Weights of a small transformer language model: vocabulary 2048, a variant of SOAP for these matrices.
Each number is 200 + 40 x the weight over its row's rms, rounded and kept within 0 to 999. Layers, rows and columns count from 0. The size before them is the row's rms in percent of the matrix's.

# layer 3 MLP up, 704x256, rms 0.143, rows 617-625, columns 0-127
104,215,179,189,192,224,240,219,176,248,245,142,181,209,249,213,136,175,151,134,218,188,241,217,180,268,241,173,291,148,122,203,151,193,144,286,184,177,276,187,228,223,157,179,209,154,151,163,309,217,190,229,223,260,235,263,232,142,200,265,223,177,193,211,238,233,140,221,225,210,222,246,203,172,240,182,154,150,167,199,256,247,191,215,224,212,263,215,246,220,200,208,158,159,162,139,232,230,220,188,148,189,180,232,178,224,182,244,272,229,196,247,226,211,157,132,247,168,225,88,152,277,216,200,192,193,222,216,200
099,118,202,248,109,250,239,200,192,210,224,232,199,175,184,200,222,164,207,192,159,260,166,175,226,230,193,147,136,210,180,153,144,189,249,171,106,177,163,161,137,158,173,125,201,209,233,197,145,267,179,277,214,172,222,269,156,168,188,192,158,164,239,121,201,176,215,254,222,109,192,189,233,172,160,248,197,272,85,212,239,183,271,160,187,211,249,236,228,242,159,163,191,277,211,131,177,130,198,149,124,197,291,116,188,213,188,243,218,184,196,166,146,224,211,163,193,192,203,281,155,158,192,197,206,253,176,200,193
105,215,196,184,198,199,159,186,209,208,193,269,155,189,213,198,186,190,264,109,197,227,201,154,192,232,150,169,222,184,264,183,207,180,250,267,217,175,212,186,156,226,143,264,242,163,194,171,143,146,188,232,169,189,159,89,210,195,264,169,200,154,185,190,210,190,179,245,197,232,224,237,249,190,219,171,201,217,155,225,211,189,185,240,214,142,188,147,180,330,162,208,180,80,179,170,223,155,207,257,205,204,171,222,298,271,213,240,214,239,224,218,240,190,218,206,152,179,199,262,178,265,213,235,212,215,194,263,215
109,152,189,204,231,103,185,121,200,238,224,216,209,208,216,266,121,213,230,159,145,150,165,211,252,155,144,216,207,198,219,195,180,183,207,196,172,248,190,302,277,203,117,184,204,261,240,188,197,255,196,194,169,224,169,187,230,222,180,163,237,237,223,243,121,219,53,216,255,269,105,150,296,131,259,209,216,193,201,81,242,149,192,184,242,231,116,232,139,168,193,212,219,183,191,219,154,226,192,194,121,201,112,231,215,205,175,220,169,198,222,151,234,183,188,193,169,199,151,185,210,275,221,215,136,255,194,206,232
096,213,231,103,215,134,168,242,201,127,197,238,136,185,164,211,187,183,191,186,183,200,208,188,181,254,194,257,193,192,167,186,160,201,199,190,165,162,272,200,287,98,225,198,194,211,204,204,232,264,127,218,167,165,163,195,223,140,181,190,168,165,117,168,141,187,221,212,216,207,232,177,178,99,225,214,190,247,166,187,198,119,239,159,190,259,131,141,158,152,140,199,203,209,242,176,207,191,218,223,174,152,207,309,268,237,193,264,169,164,231,195,210,201,203,188,168,220,183,225,226,203,101,179,176,141,186,221,226
109,211,218,180,199,194,125,145,186,182,99,170,186,208,149,216,224,214,161,190,137,255,205,188,186,205,155,132,159,206,273,193,222,211,193,293,204,158,207,134,261,199,251,243,229,257,218,137,209,218,223,231,172,236,190,192,227,211,256,256,211,209,221,197,150,137,218,207,212,140,137,176,154,169,265,166,186,219,103,180,185,203,170,230,183,241,304,189,214,169,145,220,267,227,215,147,247,241,165,212,106,167,169,168,237,212,223,183,256,216,227,214,202,224,152,152,151,191,346,207,204,191,148,151,214,216,168,251,186
088,148,214,252,210,204,206,167,233,184,196,197,267,122,298,235,182,244,192,201,234,213,159,119,224,165,230,127,148,201,200,255,98,229,147,210,223,156,205,240,228,203,151,194,225,228,176,163,146,204,284,143,215,229,177,191,124,179,181,205,201,143,197,208,217,182,181,206,230,150,116,168,205,201,122,239,200,146,137,149,173,170,186,208,168,190,223,175,165,185,218,280,216,269,237,191,212,229,201,258,199,162,174,270,202,232,229,217,159,269,192,199,200,245,202,158,225,193,180,201,222,179,204,165,171,248,200,237,242
091,265,181,165,199,202,131,240,155,201,191,165,201,251,177,185,201,178,112,155,219,169,276,189,133,232,191,233,259,175,153,196,207,203,233,229,216,180,185,207,227,204,170,179,198,199,268,213,172,183,218,266,234,242,236,231,190,197,206,285,254,236,190,219,227,236,249,227,199,140,285,189,125,178,198,203,210,171,189,197,254,222,252,233,175,216,212,244,189,217,216,174,220,170,165,211,250,196,206,204,249,233,238,245,211,219,192,181,233,221,195,206,281,191,91,143,216,195,213,182,219,191,122,203,219,122,192,185,157
101,207,188,245,169,168,183,178,183,245,213,190,153,174,203,167,124,221,113,139,241,210,259,237,227,178,187,209,176,227,184,245,197,181,121,229,217,180,161,162,235,187,230,214,240,129,163,217,206,194,161,193,157,180,146,221,221,268,246,145,191,152,108,212,226,202,152,224,210,260,221,249,175,208,245,212,182,180,177,215,170,238,199,197,147,153,232,170,190,233,186,213,172,198,164,223,165,214,174,198,195,112,191,208,225,223,197,231,167,242,211,161,246,244,237,195,273,223,296,212,167,170,217,198,242,229,246,248,279
# layer 3 MLP down (transposed), 704x256, rms 0.131, rows 617-625, columns 0-127
101,178,175,220,190,201,224,227,236,205,214,199,148,195,188,197,110,96,238,223,283,226,233,207,242,269,184,274,183,149,155,149,217,169,216,204,185,146,194,220,172,190,217,213,232,197,282,227,197,166,199,202,159,181,155,206,253,187,174,211,162,213,175,167,300,241,197,147,168,185,262,194,231,120,220,251,207,225,113,162,188,247,146,223,164,244,222,189,193,179,161,201,156,178,187,238,213,231,187,209,94,197,171,264,307,245,173,205,264,252,170,256,147,216,198,242,213,154,206,282,230,142,199,208,229,201,208,212,214
108,218,201,242,142,207,259,246,149,137,185,187,172,214,227,152,224,195,174,182,178,221,200,175,219,182,228,218,195,202,206,213,220,200,239,145,245,190,254,144,216,134,214,215,215,138,227,232,199,199,190,176,122,232,215,216,266,233,117,196,204,237,225,143,207,180,164,206,190,201,164,218,203,163,162,158,261,198,212,186,216,222,172,150,247,244,231,218,167,210,188,187,238,231,217,149,191,237,331,151,218,174,95,161,173,265,216,196,294,139,234,206,176,218,187,121,161,225,119,125,187,248,174,184,197,147,223,175,261
099,180,144,138,254,163,190,191,157,214,182,219,226,230,206,128,135,216,160,96,182,196,177,165,261,226,121,194,288,275,224,194,177,203,219,143,224,207,165,171,202,216,235,193,253,189,255,136,162,194,227,200,207,211,253,155,212,176,227,210,84,222,225,248,291,213,175,228,219,174,238,199,214,175,227,196,171,185,235,229,257,137,135,139,245,180,253,249,192,220,224,181,214,182,203,194,257,190,222,261,270,175,267,144,221,178,227,234,243,207,255,217,163,179,179,199,243,204,211,192,186,169,152,154,229,195,161,201,233
105,155,176,204,212,256,216,130,190,207,205,225,106,161,169,202,236,206,204,134,198,263,235,186,198,242,248,154,144,222,172,178,165,161,203,157,135,214,195,169,166,190,221,212,165,283,218,232,204,171,196,168,190,222,234,153,232,165,202,192,169,152,187,201,196,163,114,211,184,167,192,149,212,128,139,112,118,137,273,203,206,238,205,198,192,203,167,201,188,212,191,185,208,200,253,210,230,156,203,158,251,200,163,219,265,189,178,218,239,205,179,191,221,164,217,184,224,138,243,225,218,206,187,140,163,206,231,244,230
105,253,201,176,191,200,187,159,144,187,183,181,150,171,185,118,186,240,215,152,197,214,204,175,248,188,327,177,223,165,172,225,127,213,170,196,235,245,166,171,199,179,245,178,273,283,245,177,215,179,246,153,228,224,147,250,216,196,188,226,172,184,147,186,240,128,246,140,179,263,200,230,216,254,221,240,208,218,98,163,119,191,238,159,226,218,166,246,279,204,185,186,196,251,224,145,147,269,197,154,208,234,212,222,221,202,218,212,221,178,254,165,212,246,202,202,231,206,187,192,231,211,187,128,207,212,188,226,192
103,177,243,266,187,183,111,260,198,139,186,195,253,207,282,268,218,133,161,224,202,252,130,111,207,124,203,184,257,174,197,198,189,229,237,204,216,221,196,165,171,221,264,188,173,191,163,100,284,236,235,202,193,207,219,166,217,215,218,222,235,221,231,221,207,128,148,140,156,258,249,152,214,174,258,173,138,203,107,166,201,271,165,145,237,151,237,237,245,172,168,171,207,183,256,213,208,179,214,175,213,186,249,236,145,204,143,223,166,187,177,210,222,227,213,137,145,174,205,140,218,219,199,187,148,185,123,248,227
093,254,156,194,221,206,227,159,172,164,116,212,260,178,196,180,218,203,213,187,219,203,186,190,179,208,180,214,287,152,132,177,147,214,224,240,209,239,196,142,291,193,101,272,162,204,157,174,232,181,192,189,248,313,241,155,188,216,200,140,232,160,201,199,238,167,213,231,176,174,237,137,237,185,133,162,237,148,250,176,200,136,271,226,154,195,198,206,154,222,279,202,345,209,165,215,228,192,124,173,188,223,180,163,156,190,197,172,122,293,222,206,184,200,178,178,188,241,155,252,191,215,245,191,169,255,196,194,257
095,242,224,154,259,221,165,242,242,225,187,175,207,163,192,174,184,245,190,210,187,182,206,176,210,250,205,292,178,243,225,208,231,202,207,188,172,247,204,202,159,181,130,160,234,244,196,221,273,152,201,203,237,213,196,192,129,202,220,216,226,239,240,162,199,182,248,195,202,147,185,208,178,201,212,217,206,199,176,238,211,139,207,187,200,217,195,222,134,207,191,204,205,263,207,241,246,138,239,202,194,138,216,222,166,310,177,246,240,120,207,212,212,221,114,199,253,206,263,241,190,156,236,235,180,223,147,239,179
103,221,226,293,197,194,209,176,157,155,220,182,199,182,172,186,235,154,169,243,233,232,211,185,274,172,182,212,151,228,189,125,195,227,193,239,219,160,196,212,174,191,188,234,210,181,228,151,206,186,188,221,238,185,193,187,245,177,177,168,182,150,195,161,190,196,197,236,152,203,193,189,207,281,282,241,155,217,254,137,169,162,212,368,214,135,189,279,207,201,236,208,218,158,178,166,251,113,176,131,178,190,171,232,196,248,243,217,204,168,209,205,240,260,202,124,152,149,198,221,148,174,212,146,228,204,191,216,196
# layer 3 MLP gate, 704x256, rms 0.143, rows 618-625, columns 0-127
133,133,182,201,171,190,212,216,254,194,256,224,174,142,175,242,205,152,148,176,170,264,234,185,106,251,107,199,184,197,171,167,272,198,201,181,183,174,195,195,255,202,195,188,181,184,173,205,226,273,193,190,181,250,228,206,233,130,177,230,176,151,179,160,170,235,146,274,264,225,113,207,231,226,178,166,257,163,205,162,192,254,221,142,167,230,314,202,100,194,206,103,245,171,215,141,158,216,240,234,122,216,286,194,138,250,254,233,202,200,211,221,226,140,231,211,128,224,202,252,168,159,161,229,203,203,172,197,188
104,203,226,191,225,199,161,218,222,294,210,200,171,174,175,264,230,185,293,173,236,230,215,257,299,155,156,208,241,236,206,255,188,192,199,276,230,231,172,248,219,220,256,181,171,210,195,182,160,165,188,242,220,178,211,274,252,188,223,171,207,190,151,188,191,189,193,244,229,161,190,160,215,152,186,227,182,166,256,170,174,183,202,294,225,220,210,237,235,281,185,190,242,94,236,179,274,173,197,171,151,255,203,226,249,196,214,228,173,226,232,186,153,132,302,173,197,159,127,208,189,281,214,301,269,206,238,217,216
105,189,217,205,134,159,212,191,226,218,241,203,190,183,201,143,191,214,191,249,187,218,229,249,206,106,138,180,159,231,155,159,230,217,208,167,265,140,88,229,239,181,173,114,199,130,256,315,255,213,207,167,253,204,201,264,167,172,243,242,265,138,202,181,181,202,265,149,171,231,184,163,158,307,144,240,206,196,186,231,203,213,266,227,160,235,252,186,173,278,181,190,219,268,260,206,228,178,186,188,208,180,251,207,177,220,242,208,255,231,194,211,129,245,133,201,229,183,193,198,174,135,186,212,195,216,107,194,165
103,214,109,144,197,305,186,151,150,203,213,226,128,214,176,163,197,227,204,184,128,119,249,214,202,183,216,136,225,159,183,184,206,167,189,213,232,241,250,213,167,226,283,267,183,252,231,195,165,216,187,181,169,187,214,200,219,208,167,161,223,196,308,194,169,171,208,169,206,223,215,176,237,303,230,252,230,212,152,123,110,223,217,206,179,201,224,175,214,185,217,183,259,196,203,136,179,184,241,179,213,170,214,178,261,184,213,153,242,191,111,187,199,184,161,144,224,143,182,137,206,211,230,199,217,251,206,211,185
111,197,234,185,234,164,228,162,174,172,210,193,175,272,286,117,200,278,211,218,195,249,223,178,208,183,208,213,192,225,193,241,236,212,190,172,238,195,246,155,342,115,215,175,269,206,113,203,232,212,225,191,235,220,184,152,229,230,265,188,161,173,290,231,206,171,175,230,252,181,245,194,168,249,240,195,174,198,204,211,221,243,186,183,197,224,211,121,214,190,202,174,168,206,205,187,134,131,233,231,156,195,225,166,184,248,134,222,196,210,248,265,256,234,174,159,155,183,211,149,200,183,235,236,157,227,261,156,260
084,151,213,261,192,218,222,178,217,170,317,238,288,235,199,246,197,266,207,194,283,157,154,153,204,164,179,125,178,173,229,180,131,211,179,255,181,169,187,221,220,186,191,261,204,158,301,161,172,246,254,115,202,275,254,112,160,225,161,238,235,150,179,203,220,196,201,164,167,155,127,181,201,259,179,185,204,258,203,174,196,175,197,164,203,173,204,243,180,187,158,244,259,222,202,131,160,218,205,213,202,177,190,247,220,172,228,142,227,292,174,192,245,223,242,178,178,156,204,280,245,196,193,135,187,225,225,212,203
090,190,229,292,221,200,178,207,164,263,196,164,231,212,265,219,163,210,154,178,210,198,168,216,146,176,221,219,204,170,192,207,170,212,251,184,187,166,141,174,215,193,253,155,202,202,217,291,211,198,202,242,238,196,208,261,196,207,143,244,208,237,203,244,251,208,155,270,193,89,138,197,250,234,214,216,105,174,147,244,218,247,250,205,279,211,270,163,164,282,211,208,205,172,167,196,141,262,257,209,253,204,205,192,205,249,217,222,190,252,240,243,259,167,195,130,185,190,206,179,263,215,206,143,267,156,180,252,178
108,293,69,219,290,148,194,251,210,292,158,222,258,220,107,246,221,215,198,209,168,193,218,233,230,156,219,160,218,180,167,172,141,179,210,186,289,234,184,221,259,193,145,151,212,237,201,144,212,162,178,144,211,159,228,160,242,201,159,203,247,232,238,226,164,190,178,183,223,284,172,123,114,207,236,210,149,236,119,172,198,241,187,226,152,186,230,249,200,183,296,234,202,212,199,161,185,156,106,247,144,229,166,184,226,211,217,90,162,111,129,193,173,216,233,214,187,113,230,164,165,190,140,196,181,130,249,215,195